From a checkpoint of a small transformer trained on Wikipedia: MLP 256 squared ReLU.
Each number is 128 + 24 x the weight over the matrix's rms, rounded and kept within 0 to 255. Layers, rows and columns count from 0. Numbers have three digits each.

# up: layer 12 MLP up, 256x64, rms 0.17, rows 30-129, columns 0-63
# down: layer 12 MLP down (transposed), 256x64, rms 0.154, rows 30-129, columns 0-63
up30:127122110111152075149132095136150100149106133136162141129157147136122114112154126146159108121109146112151081133147141177150086110142165105106103127098091132132115133142120112124102143130136118
down30:142131129128119152094168158129106181126123129121096133134133076153091118154142094139110142150152167129137163146120127157118169086156099119154119082139133120127116143106146152153152119141140107
up31:112120067133140092137182108132074122154162126146175152107161116149089077107153131125169098150080060131106125122164180176087140109132101089169109090142114160111117124089118129125130134116183149
down31:165077089116165143122160142179074116170159118087162091114128123140115147123107097159132133158159103131136123119182169143132127128147058115117125112183074135137155171108165088127062096188101159
up32:155130118168122107140127165136112074130106135113090086127139140070120118134146150114137137115102162163132150143120095130120083152122134140119111131105122124130113129159180121168124163096102103
down32:113101125092123143135123109146145136137143077137141144148122131155109162108133110139157154098134097106153154114114150103132165099176091111150112094111110113183141128081082135108128133124112117
up33:177106089087124121152119121123076089118121128126156138119145151117126090157195110085130146115112148110080097160137156130132148146124141126128113110185103139148173157154131121140117141128160117
down33:107115121125122173116110110096117143124149156120084094078098110160140131131144116130130096136177111148166111118116108120093098118157127136117093073104121157119096097097139157122143126113088149
up34:165125064101139122146120113145100146132160163133137168126142115102122114149130144110165161119117108120112140148112170179138118132129131102122134168167118153097145141091142120112109149131131139
down34:128150140187139196138136111112122102107161125076122122122118132137096141139083120126085131123082138153128091126117146096124142149108143125122088095123143156126141121104124106140116105120134156
up35:146074112103118088110122156153162129158101165156156087132187092134131123110126140122174094156069145180142144161146098184120106128139136152119046136170124143147191130114143144135129146107120146
down35:066126144133099097117157147178144133121118099157135095118118145180183128092157123105101117128168113197112185160151161131177158128131083113144156115166162167127129124142121099140155088095109124
up36:130130133129137127126158107093143093119160161121124129108154148128114133111129139126155146140096101124128103178113169157099128126150168153150120105117091122142142161109139112155134157170152098
down36:104149122112162125156119138131112118108122078094144143134132123137141141104128123146144139104155121112138103102088097125108130112122120160114163108098195120128121140125141132137132126125122146
up37:109121124110111132147140105112104108146114132116099094124127120124112137176146151094144120131107133125108149154124174119139135132152143183151171135133121129171138181106159129148120155159087110
down37:108146136116141103102121159081156145116133173120149143128131127137154176136099114099126132131084147065130103129154109105143129120133121146110130106128111145112141120156141127091106123127121134
up38:110103121118131123156188155120134139180147144178175142103146120125134120131095159162187109124088125159127122162197151145116118126141122178113121096149130113123173088110128096116136146121134173
down38:125129088155129214131102107076061107047138125104145141118123143130129115155085118134148109166152093110106156142110120155122160148135147090130145157144141151119087105117120116118141140081131126
up39:177152098098110131111141120115138098110139137170147133134149091111103095109141108119131111146111120160112081096156147128114161164169092152144109122111134149114162131139118128111154124084140174
down39:120130088109160153105109108107100113141130100071121120148121124088084128119114136159124127135136073128130127171142108127143107092158108127114149092136074117104161138116140152165112149113097129
up40:142133131117084087162126169110151173137174187161134100121158159110126117124109150081119131133113151130120123118135136123085097137173108129162155109167111188147129127104104086122125137081113154
down40:163142168109131141105075121180137145102135146155148145125157191110136126127139114165115160121172118100122100110148058141111091133137137126158078135135176158121136065096091119128136103160125130
up41:148104125135147117133166113108162084132143182145109127127158123112115127155117132103127136109138089140123126147137128146146139170144165157156144121106137140154113150101170147128114131150144094
down41:120135139096120078132131103132103132128124130143150148109118140148120114081109145134149158091126154101154124122134105125147153098151113129111092120125181139084114142129096131123118115145102113
up42:150117091112065136154140145117146118145115153135158120131156125126108136177157138141109116111133116114117142131160122138143091116145138101113073162118090141133114161112144112171141130134141126
down42:124103174109118110126110145151145137116114105136146135141092119088132128120134180129090121123137130117151095092112143091123148131155117114114129110160151136135121120114130137137144109136084126
up43:113127120116123124102123160123141095141138145164115136143120084102116120131117168133134132119114141154139121135102135152085115121140112143179137103117102127109124132160170106120102140161125126
down43:135150142122130103146144136143079135069123122128109122153119122134124121142120144143114152108150152109135161136094106139153117151109124115126156128103107142153102138178150110112112098161116118
up44:116116098162128123128133113116114118163130126138120075109171110111145129201200112145158093133067167113106102167139120150127112145121144151160142112107164127165118147142122109104069142142102164
down44:118140112143106067164126165129119122107088152135166175144117144074203125148082122155130124127129129103176139141093106090137174103165115115133141128110108161122105110146151124118163147098137122
up45:149109113145124123123113094141107099123139128120150116121113118113098114136122126160155122106112145083069114123153173140138097112155143098142131187140129124181140117156158129111084136129095128
down45:134132159093130158160138112073127153131162134088112119128137147114132124091150144186151121157129146122142097138142100145152164107137081144090087126106119132118135141140126130141143135112144161
up46:181111117114122103113139100124150135112091146121116131126139065132132121158099163105114104110107134165125101146117120171104084140139132138143124121158107166155142106124144113152123161120142131
down46:103138144140125207150116137153124154166139121116100124137124154138081082123144113151083133124145113126127129084084138107140142125106126121111134116108136112129114165131144131092148103118129138
up47:171102125133128100111125120094101146108154151131151095150125114100151104167126147123159117114121148139108137139108135157097098157132121112128123159159101158167148134129108111135087150129135130
down47:153128148129116206116126141098145124119166112121055131149103133085110121102156074136113126113111123108154108139113148133128114129149150084157122138115122131105112118099113134144165145097110143
up48:111132142108114126147123115128169151146144135130117120090128141141108126127110147166131130140133143141117126129138137131148093119154136140123116140100104172152105103131148144089112192087136114
down48:133094139120134175116131140127114112124098124174136133133141117137132159132130123113134133085113111106135126131103137091130127158133115115126133112164170109130156128125129135105162115104139138
up49:113082157164123123176207151089113104128108132165118164066126139108145098173137154163135088122120122107137118150136128147090127143169115181141087140127141128163199148079153136153092165152159154
down49:140139150107128236119101076092136138021145134131118129167157125088117129131139112148118095099120086120103130178136078153136111131132106116127095126100124116125096154128127140135130128132159120
up50:133084068087118105152093114164061110089146118150123146124126151095136058172190122148188128090058155115133111171115148171122061146166153144140103135125149122104132079118144116120125172149129130
down50:153125113161109167130215111106139095113109122126106166118107099167109093193110136148130117097115146099100143110134152116071110139161141160059123093196210132121149192115157158139135156114089188
up51:166105069146111113176156158133185135139096169139102133137119141113119121165112094090174174161108095129100119116120131141151130169145172142154148166113091195146154129111138153113085139099119114
down51:137160056147131163176162103081120154121134117132110077166127143114095099135107071177117107103124152115126047164171170162113182124091090137109132127139124131160133148147136113118146146124105126
up52:141131118132118122166120073137095135147143109174158125116138165092120113164145128135147138125114085105086093143132177111120124150139163133116152159137092111165104091122124120141146151112166130
down52:134134171129124177105122136115114160130157093110100124077178097136153097129139084114144123168132149159157126167127123113125105135124104096083104147140132129112125115122095127135164140108120113
up53:135104108134124136138121119117083159157095154144142149095116144126122103142143150135158113171051147116105145149110136103130103180106181147142094099119102084129138158119167149159133141145177110
down53:150138186139172172125163116136118190132143151117172155135128135143123142159121120110101149149136139106106115111152103106132098169138122082110137126107105041121098103116116137093133130130102129
up54:088111116122114127119148101126133098124126117134182100127133139075085095155138135125149099126120175105095099158162136176134129136133142132129161149119157143205137174133160093110116121091148123
down54:158141139138097213128115122122110171105194127107103158112143161140133121098144142126112102112127181139121139158116131128142114123128100129134135112078120097118147064118116117109107130107110135
up55:131083148095128103116117151148119116131124132102150119117102120109101082115151167166154099108111118116139147147128130113088141176141113118112104138136147144170153123117131146141117118133099102
down55:112145106109100208134164109118144129104132109149111116160121155127168130127103103107143135121099133117120098150115145168137111127119119092171140112171120120119164139120110104148105119091113129
up56:161126093130120104117101101100074143108092140137139074136168117130117110172150127125154084121098106132107080137115150149108143143112102163118101102139157134140140129159132120113101104099114107
down56:157123118163125213096109103110159120097108150160124138188103153120096092160131089137112136131102141132135088117129119161113137140143144159112112118147126124076136106129110108142129149116166130
up57:152115146118109113117127150117100157119141125121115101099135142144117100133140097169120070116108152146127106141124132096099091168144091136125111127129132076105161114132168146142134147143130133
down57:162105107130137168117115143124122107143117109144116133161167108116124142155118128110104156113128100136101099131149163154140143131147129109112138126134130188153123167131122117108107105125117097
up58:157075145094094081151100106133060126168074096169168087113152078117116125118138109087142116131049125154145101133161119130138102094142126164090084093133123114127121124143157119080092120149109143
down58:076116155112134107137063192097108124113160124087129129092138130135114149165159144106141155142168127169151095161054156138128121205135119131135135089141164152160147117117074158139112162162135122
up59:161100076118094092140107115113146173141080161131141084079121129120139102131100133146151153173114130108118091178121113141085119117150158117149098120136115128152124112099126117108140140150130160
down59:101119099103117126109105098166132142083137114165069136091132163142100100096094130133103182132151121160142149137103082117144137119111111181129177133168127141094129103132130116159127121137134113
up60:147123130142136101142138142155136107131113140125100150120135132131135134116154146106133118170098118110133122136079126135167136138140144121147110129111123157123128164049123145146125103129174125
down60:160132129088127088137159137136125148123124155132174140148134107158134162147122146134161096128148142134120148157136136082105157124126110132117159138127185136120102126120136086104154139100151126
up61:134142103095100117152151147122107118128089148125182123102125073115118064123162119099143187140120098113141092116108170172128104100123128147160160160112154140120158129112140159170122138122076110
down61:139177140162119115158164124181101135115144148058092125156124211176094133129159106119132159104117128113163140128076152109113143116132117117115139130142115124074140119133096129146107141127134147
up62:132124122119094092109107120123131160132096134185188103143143144102101120153126125151178109108092126118145094127109151112111111160155135160129147148132132132119092119135168129080116146137159103
down62:171138136112149170083114139161174132122114091139115143102084133142134173130079136127133158106065110146120104136148112106124116145131143124159112114137123171134138110118138133177118121149109144
up63:117081142115123087168147106097137142159108140150097173115144123094116139130115132085134148103152108110125112143126147099105062112157190152121104147140111144198125147124158130147124117152132120
down63:133083105125111109146136173119126133127110163077151158094114179148110148141118108104117142117152151148115142095136143079168135102130070159158132142145111116072101149156121140078119137148131117
up64:139116111144070099158128134119113151154080110155148116126173129135106107120177175141175134113123157136097094107155130146140112135111171159174157161128086150176146163146133173174058097110122107
down64:186176069119083101106089108139107151091129134104081114136124112116141084162105118147046098121125098135117100146065164167179116159136117150091120125160096097166136104126128128172128184101151128
up65:158132102125145102134150148155124129114124160115099144130140124103137120131125154152129123115133104157129135132154137126118127129189169145118154113113149127113108145113142142168125132138130111
down65:126147124113150054107157146108110143130150159140122134145126113099133173106150146145109140124109110165168139108129110129116124111133134143126129100105137144133120119150117132133152128132154093
up66:158144117129152122134119121107158130167147145151119141097129100119119119159137120126135123179094123121107125100116109144121127154119114137167139101123125145113155132117103124106124189122188147
down66:118135125127112108127143154145136119161137147141167154122119152110138144118122137127154163135177151142146124148107137084116156125142147112135140100095117140165107102136114084096178100123108111
up67:150114159148113136149158102147156109107113137136133125113119147110136097179135138101125080124100093132121105174135171131097154134147176132172157140134093124139162130124163147108101133114113144
down67:145136155093133147159122137095103121124079134082145106143146144168130143125123108131071160103142132121160140139151151134127156134116130163143167138157142092148112133144134143121128159160144126
up68:109108107105114113139169131085129145156082150153163131119125140106124082129104121129160139122105114088146117095166143124100100107124136152119132119115144117127121125102130095082105133166151099
down68:186156133090112107118098117170118166080145141088137129145114122142131140150104106133104117110151106117092145124152124094135128119134173121106138140141105090157092128108145154104160136152143151
up69:157107099126120135177126114139123121116106183130135079141153101106097106169143140115147100141085106176106128175128168107138143130131173143173138136132082114138165088126131161182133160094100134
down69:145156128133108135172107139130110138125068091123103114113172074130145129102133116139147105111105131123143098158109171106155161129133148107158156099133076168151116144127149136148071123156130117
up70:142134129147139082158125161145144144157136139152112132079174149118142123123156163113153118104096136150119147110142137143145136128159142152150109143132140145163121155112149121111113127141165091
down70:115130124126150146099116143106104076121146127113140123132092116149095142180128134108101169141100102131150134110095101124086141117115117103115139105075131133113126142154163092106120118143111115
up71:156059157134119125150128138114115100149122154112144097117145136145084117148118157156137057128082129148134155159131167120101126176145150157166128134133136106145163127094151088118102166155099146
down71:172132151109151155126088141121133111136117102108096087140159142110102156102128124118082125108131086135135121119092131187161145129106127138110149153127142128150079140105128148107125104144134107
up72:132144126149120112156131138086101106132130152111116108114185099151137110161171130153117131129142124196124117150109136159111120138131165131097138113109090156108134119122143138162136164163103164
down72:130107111120145188105113118158150131122159147091129136153105126118116128118129121128130134105109107130117151142164128162106105151123113130141173119156163133123135109129173108109121120107132132
up73:112103103106104139136089116129129129152122153132159108091136132149072095160127143108144136097106130117149148111163118112120111131158157126100138111109100157174150149133126153110139137099130154
down73:180124110119126131120105145155108141144100133145111142106173116143140136141085124095119124176135167147135161139109117158133123101159098139136098111106153114087120114159135120114105102150131096
up74:119116132127093106128122123157140131110130147160172133123192126129138122118117127123139109154102119170133130151130126149154108136141111133128118163153126135146166117076140124164128136123133134
down74:119158116120110055105126146206109154152113109132127119143127143132132113130098073137104127158164144124110129129143134157132145133154086127133148137174116132140110127139147105130133146093112123
up75:119122124100140097122171141127150116135161126123139137107125123142111127143090133135093122118109135119102174127145158148148127123149101137104119088154129132121131134101156170115146155124090130
down75:148133163123126123121166160125157127149137099128127154171140089122138168104112116120133120124112143143149110143109161093129145152133135123172124123088111140103156092107138128131115123107125152
up76:120107123112125101178145152153088106102116141117123100149120136119117124142134132116159151138123154131152106107160163129123114140159130145119141181152099104111131167136154146143135121155099124
down76:120144112093099110114128137099174132139126135109116116178138144141137123113111147187119125158150128115115115119132139135113135112126164107131161100107149121162131124097169144130102084126108144
up77:135125132135093138119144118146128122140128119149116099095124102120107121142139141119137146108135136140122119154140151176115117112119172144165141155166135139192119129121131139132097111111164104
down77:165144134111133166170116138117104143102121119131112151133138121149159136141150135130107138098123109107135101138121124082141148141144114145121146127122113101127128137126142176109137097121140153
up78:134088082110142103168151135128125138149118119164105149117112147089113109137124103142171145164111127092115128122139132128130106123126116147134162130145171117119102149111122103126113194109160130
down78:139176144106161112123121120170103135113150115091063102138122103182123130130128120139127101154126096150158126168115107129124135116108121140107120136139115096137136119077099150144074142139108141
up79:116119143170118076108116141126119155097101125151129105133165106114101114137141119160163144144106113117137135153119084141133098107154090143133087150151125152156162115118123106094134127152123103
down79:147144114138117094106132063099096162101105171155142122128122124129169130124085111177150134143188125127154114135155132148152119140131111120123158157131151144134138104110148182121144128127143104
up80:160122084119120129179128149155085126084156115176145153129129135104106083152151100137120105158090081113098093123151138118124141154149143127128090142103095122189161131108140147105155107132149152
down80:118132157103087131100132108133160133107088127106084125105116138119162132129137132091172142107155120125175159109142106132124084111143124145146178153135149182098089133129175137131092108135089104
up81:155112087190140111155115127136087122156134145139097095114126136095100123156112144149157109101095149115095115134143110112127087158113176118126130108110123127126090156154162118158122130135127113
down81:119121168107127146129132114169129156120160083139147140131115116141195135135086100144154135149191116119136109101101131176125134092132150108135135120096116175159143088145098150093106122142122146
up82:149102116109132118153116140149125166147082111125185119104174170134087114148116127120161087131119124144124113122174130096105150130155125124098114163169091107155148149140143145104120171145152095
down82:140155069130127128127118130140095148061145129150097137143099162148117129174108128130104120070152144146161124138149097141175133107178107162137090139146151100096150147175127105162138095131138110
up83:186098114165113117145113121131145128149174137163144075101139118098168113109155121180148146150111113108108115135133123114146113148148137144109107113117110140147119134125131164094088147113116092
down83:152151131121120210117173129147137119130126077156088150090084117146133114174093095154096125120143127106150135117114122139104140148157106106135152144086090165150090126129122128138110123113124138
up84:120089098143132112109123126069117071129153164152133120131125075144121088171141160134114126112110163114120178105154122105143083170141137117172140141141135179118150121126114181108098137127166102
down84:175135115120156095115142154178117103107133113135093139174125113133126119172150169140136085121149144126112123090136144158134096101154069148153092134083096122132083175093127108131124085128133129
up85:137112163115116122146121129120110150127149140162134085127198127137107068135122128109166151111107116088103189156141141143142074116121103142156126129108169124163140104130168172133079151093106151
down85:164142133091096067104109136146160112171108151087142127083120146111160122128141083142141143068157135128121136069098155183106095129132131119130096149082110155115153127123084148136141101093122130
up86:113136091132102089136162143136159137097129162145127139120163137114139126112109125138121145151140091132108089160130153168136131111129190154091138143114107137162130117112173133137081104120113140
down86:152106144145150134144110119117106115152147129144149110144125105112110170129113091097136153147119132172139142140102115104133111123114040116129086124103167127129141105148074151115136159114127111
up87:108160124131107107134118085149088129099106174146128115083178130118112112107156128122129087142086103142109137129158131146133128148131161100145153119150101125111115136142119121177089161124125115
down87:083110117130138145123151143139136137085131140134121160123106064131130147114146157111105104177159142128135140139133128143081168131093134141108104125119086096160121178157121121113133157149129107
up88:153135079125131103131115101115107139113155135130155097126136110118098102149135116148124110143112141129104118167137132147129170133116175156167149117103125189121126124121157184167141109104084116
down88:148088125140102095122068127152119109152117151144158134138165105137118124116138141135128163211159128138171142102153119081130106106146119102154087120118120164105157123124159138118109139114115118
up89:111107110096115116139151131137150123101141143143132152087137141106098081143133131137165136115091131110137097115182117113141119114150112141121113144167109147163134174165123123098109149142132136
down89:137137111136114174136115089145120144122144114080098127147144120175103102132102150137080130107124122141171161143143145145100092152151139119151146100114140173135088104165141137145119154169093187
up90:117146162130132102133090139138117151147150167185128131119144138115115108132121126091152135096124144118089135185126113178123117110167158147138133120126141146137121114109145170152131134151101110
down90:102124113102142137125159106145088132127125093137130137093146086116088118121118158119130118101148185130114147111104088087121128142089091159152153118108114112114113123148116113117124146170114108
up91:142124129158114110093115095137103136152128137153149076139151115144086113126131117130128105140143121140081086170112089149116087128154147118187138116106104130175128092115152138142132113140163093
down91:108126091142130166127101094173115117116105106170091156135160118157136101133125089106116118123126130156158095138161122144163113141150143151118174068102129142124151117118094138153137115123130150
up92:110106139125115129114105157104150132146120135143112129117152136124114117094133141140132138131104112125132110098107085114072144124122119132152081120085117161155157159112133135118101109116136104
down92:141138112133124140122139138124136152128125144105122113129094108125152110160149113128114123106147162104127152146123130188152120160125146158104141113147105107105112136146128164141148124161121145
up93:119120125126118132115165163124142147141125162125158149118132162135114107130137106143119084140137141130121128110160131113135100154154082130122136107128122099117164150101145116111117162155151108
down93:115134126119095208160132138160140128115110115159157133149167131094112119100143108137134139122129135130130105120140125105150142121134126120112151125135125124120122144158127151127138136102115107
up94:109141090108088112105133163141150096100128123114108120134122124130094109147132120140121152114134113156166144124141115154117134109157131150124123135131128116135152151117145104118139089146117133
down94:126116145150147119160142097113117148178134139134169126123136132112127112141111144125116112151089144105093106116123135112127113152076130108126123116113084154132116123116121129124131155103131127
up95:168132104108097119158132084124136162147100148151111131142136097101062143136147109096155123108120121115108113133133117113130151153147128141150090184082100158166140136177159147110117119105126139
down95:090127152136186061134179148103061135143093105134130147117142139147141122077138157132116144084124139143133107117053147106128135131132120117113153137123151130140120130144142110123106163131149124
up96:102122147133110107115128137079126151167167116141146149089145130075127136112135121141120142164123148141101110106140108112134143114142119109141120099110114168134140130117125104124135124121129127
down96:141135120111172081135139126159131096089132132113137106139128113143152143154139182121131112146132132108136137139135151135132099146135181148138130131114143147114076123116116149124119116128114125
up97:163143146111125100123153147069118108155139136150133106125130097080116127154173164126148113156114159138112115101168156142139112106126150121153139158121080126155140141097118131137125082104147128
down97:146145155125133103116072138124175144108150148130080083116118145170129162141119115139117149115083114117128144081071121182116125128134115137129134134108142111095083166092128089147129110163121120
up98:126091126113117089139116116093103175145148145182147172126182124127143075115106169118140159168097120081088134127147203213118116124105130135147141179169149092145179115105180160158079120112119131
down98:135113138103109053166173119138161155126137104129159131112101138165190128161146140145144141084187073199154120175077193139140166119203133154096141123138133133107105113122116087175145150148102107
up99:124116094145116135138160110175125155132109125168169163131179113113101094163118104124176118104093106116095142189171162135068111130126124101126119148116122154137143137098158074114116136079150149
down99:106112165107105166166137108129116134156102096114086154145153161102116123102155084187142148063103070134113149150132179113119156095133108089106136109120161122102121108142165094107164121097167136
up100:116107119137101127158143095157161096149187161126127128115108157109095117138097126158132154148107132142126142135168138125123125137145128118143122105111100117171159149141129121091127123143160146
down100:124141111122146128124124118154115101140102147131127121135203149155113146112141085105135111121121130145156125126111136158120116100141124121131105136129104164122119166147156154127113145113122131
up101:122123117169106130140184146108157090160183148146187105080111157126082095132129167124160137159134131105122140163132166176106140115130135160147094155132132134151150153117143133179109124186110157
down101:115132129096099130125138116129129140088104166115145113122102140145093145095141057087114123092141077098174193117098110144128154119123129158140116109092122140145120108109177141085125102125117164
up102:156121124134084108169153129140125138115154110123125099135115116103129113126153152154137079157098113127081132146146136163110154167145097130116093142082141123122134179143139093116123131167126189
down102:124129139111141205104140125149126132110104137138144127114106136125107139140091143115115172083133116130164107112099129102167116123135170120147166134142128158143112104112150174125146113087139078
up103:165128119144109138151154132146135137131118160158115153109146132131131123108104138102124124140137133103112109108123155140127116114163136146144133136109127117117122121100193130105096161154144121
down103:124150122111155146102111112106130110124142141113169104135106112107145120161144154132116127110143131123124165138127145128113116153120124156125138122130113114170161105142138158129147098084123141
up104:114113154175064091145099136149133117104093159182162093136172126130085099189143121115140146148097161145103118186129129137111094143128148126159093101142119163157169129131135108089089127125159117
down104:175146143158105082101140149129124140066168135169144139175149191166056126167160126153118179135154131145142096104123109118137075171113135152123148116157137129131153141112122113079142103116132118
up105:136131127141139144139112114139143143156131155142144124118126134083100093141147174146167122153104135117124083123137119106157106158125164139146094157126118130166135115130144106137123140096113149
down105:158125112151130189130106107101153114160132116148129125115138139140122124138127131147111108123114111151147114144100134120178102123110102112102122142133152085105127095099115119124166097098151130
up106:115109147096107101108175122099151121128144133155168141110133152086121123164132159110168116146093157117106161152163185126093138128188157181083145096143129118136140139136127115123156175107132144
down106:121115112152120125185142122117094128071174122152133147168175097121101095112106101140112140141119120176089090150125097099154140140112101174127144164142097132117164135101156143165103093110145114
up107:153136101143101106097137128106089079136105128115149082132161139129146113145123129097131134119129115151107131117141146140132102152166148152110119127114098179159124162101120104157065119102109115
down107:162165140130130123111121111159117101078105142104130091162129114107129170133127116157117154111133094151128138114084195129150106150143129128144122166106124115072098100119157154143105147124162142
up108:110119119136066135124126100131131115180096171152138115101119159120122127143149176135133128165150118178141117151109103148065104120151170114164121124138110151145142113136164163089118108112152172
down108:116132128110121140172114149123109120164107112149100107132142135130120127115131082087123169126198139125120150103119154098093109103123112114175116127113131146103149110177116125125102133096134119
up109:114120104167130084114154138098148096188133156192144082102162150108113119091155116135140108183145101157119146099132132154094156156117139163124144114149138117135163126064123119154130154123165127
down109:147150103136137007162140089123127122105108107133143148176118117134122143171099094131129130105125117129148122142121122119135174148143119159087140109117140083122130106127149149150176144121139140
up110:144140114115126088159117112119115159140135147145133144109167118112107124144167131116133089128073070093121133112160154165148109142154150140180172099162135095112138158131099130122110125155140166
down110:142132191121148103117099132113148136129108153148141123078133155143137113134134102148147131127136127117144141171099179106181056140112119160101159139128108126101122123159137171135102130100142115
up111:158102114122114103133153102122131107175156132124116107100132087080073127123141154116123102116131084162125120131122152135166128124159171140172107129171158162113132141165142146101116121137148124
down111:114149079082123194106131142143138134112133149105122154148093166129126151127122116129114137098119171102119134126130124146142170103156096141078110153125132115157127120131134160122165103150126096
up112:092139140076148097187113128106150115138101151103117146112156112120092075161149163130175112116128138097121127153148155179133066162152146140111137147106079126163136165144114138106095117099151147
down112:183089122118158059090114118130091113104116095096140117129148111111096131149135154144108163151167123133110138145183181080117131128133149135135113108143127115158112079167152117082114145159163168
up113:149123112116111101165095097121111146134110157135144131137116120125124122125148135150158074114125113118127117148147134152122141150182117154132125125136142117136158091146157121148144151110097176
down113:125129126118143118085108108116106130137122139128143131124112125125135110129117100180106122142174105141106188164168123178134161149135138165093120128095126127126124081128131133107138101144137133
up114:162103122115163107167131144154153123170114142145150170109136120114129101130128107100144138100115147118150120105130117104120086158144163139168128158095094147128137159148155163088107132142097124
down114:148103118163123077112144131111116170117099143129148112143140123112145119100138168100157136189104123125073123138115125162159133113109147132135119108149174121136137091114101092158097131139178119
up115:135117121097122097144104088076131094136121130121166139110118155102078129158180125150183089117129105144124127146136119171161100116123158124136086145133112130147130124100123159107139125115158116
down115:142144164143130129101127135147133114136152132135095078103138144156127149086143115106095164160125153147094175099149112104124134162125162139116149120156157118113115120095147143154116169150150147
up116:110127143111080107150122108134103123130106128136095161141107164073152115134184161106135148136118137123143112126163144124128121114140152145118141118092098136175143153106164114107143146109160098
down116:115104134185102151118140116118148120137144144130130171134104134165122134113092105165142123133127107152105166119134123096138101110137103119161191158103120122091136101112113157147132106142130136
up117:112126119148134143152158167149118109139133156157108115123118121131100131150133127144162137139101155138148156105135174141101116116122160145165132150139096122122129134141147117123104146102130120
down117:125150131108139142096123107095114094155105141110134136110132145132148133132108142125119129103140155114134090131096126113152135134116094147116140103122151114137107130118146135136115089172106118
up118:108101125186093127078148159086153101136121130125120121111167148141139120124140122096106127164112115147099109144166164183108123179163152125150114107136150131119144149106154131175092118149133173
down118:086130159133116157142135171123107123120083157141108107100146137109105118141137078138119118109115155103179081107127149132131137137126135076129145162145146179121123134139130147142110124107106155
up119:146076133139152106111138134151143112143128173125112135126106115133112110113146172141145147127100126112137137141146106121112138158151114121146126127064165140155171140119130123113130102112140153
down119:111159098107089132087149105117104118092114117110148113088133127102167172151120129131126143175150128142104112132128119120132129094117133140109111097154106144123119124108139130124125164156121117
up120:123097130143101134142133082122129123152164144139111104109132108110098134108165161123154092124120159163076110139147175109141134189125154110153110141192108118140127099126133127125112185088116101
down120:105121137110143146123086128090132132094173118104075158126139118080135140110144135141156124094118133150080155113102125092150157141105132133088100153118112142133146091158124124107092131119093127
up121:112126102117113142157186105121102103128133128091121147086170156111094094142161136156151151138136144124110117129148151106085114140162131123157153138117134126124147146113157158094135109121128169
down121:133134155106116113110117138146118123135086124153096144139129103134148109093151118155153114104141110125175146134107086082127120123134072129153130116120099105119123120079129128106136132139158121
up122:123109103170126126176122083078114085145129156141132090093153155128129107163148143154097103158124136145134120151176158145103135160130148165144097171087131149110145116106134129100112165117160153
down122:153113102121132104106116119126151126115094150140127102158140146168137139136093076133082084135167117130129119123174161119116126137081121142117149158116179141112113102090152142108112149148141148
up123:137094116193114116177112120139109136144097137133123148118098166069085126165115121134120123119094110119128106159114132097137107122100126130114150086108113138119120158164182147156130122117123108
down123:118142132082122110115153152122123129103137098150103102123161124167105132108118157128129127119162125120146127111148136175114104128227154121172145133153118144155118114138088134105135126161154113
up124:114082117112137107111127140132141078127075137107155166071120115136068115178128143089157132149115117110146099162147145140154129098131150106128117130111115112113141134114165126090127127139104150
down124:157135167141144115124121044111108174124160158167116128149130164111128159117104149175120115120092150147168160121127130099117119152109141113111135100131155120158117160154144128133127126125149125
up125:150100099148131136128105118156091064123094134129113110134106098104114081153146144088167103125114155108114092178169151127109085199192129162112159161114143166134117147094139114149077181115145117
down125:157107133108137143078184152179099130167174120154076132147108084138169107087147147111157137107190143111094164136130130097147111120151158115183111131130141063062147156115105111138127145117136143
up126:157138127109124083158143138145135105122106159117167131089172083126135104159173116114165106127132126113052148135186130116088086152204106096150165133123132150139142113110161108129117112118152106
down126:189173134099114057116125130103094097103142139162156145151077120138100120117162071118071152138132138101131179133121158121140098101096123078147113147127138135093153070149142136087148087115154149
up127:116110126126139137144141149147101107145130168138154149112119128102123122102158129082186122119086153145106134104125159134093083124140128162141102156119125168140115138164176185140161136142123156
down127:135142144137110089059112147090140133098124149139139153134144124149123123133101176148133116131121166131132167107115117150102121098106168099125123089142146063134133129124105111136119085153106091
up128:131103133118112094105111113146114129123128178136094110143128143151116107144116115162116105177112119118138148159136126132112123165172094114145162140104150135165152129120153138120093112123125154
down128:150140113143111113123115109175103131089144157122151135121110105148155131112067105107117188138139144136135124165130109116109129099134115106134091102109175149118164089147126095125085121130112134
up129:108100086150119100147128149072119133123115133111133136127185099148094128114149142133186198100105144143118132146081142150143136168135118146136136140089111134109203123115122162114104125091145118
down129:122119116142159119137190137193142112170100155162118139168138090136105117133128144099104088156083128120084145098163108114100099108128104123110101117132182146125150137115140129153167090132143166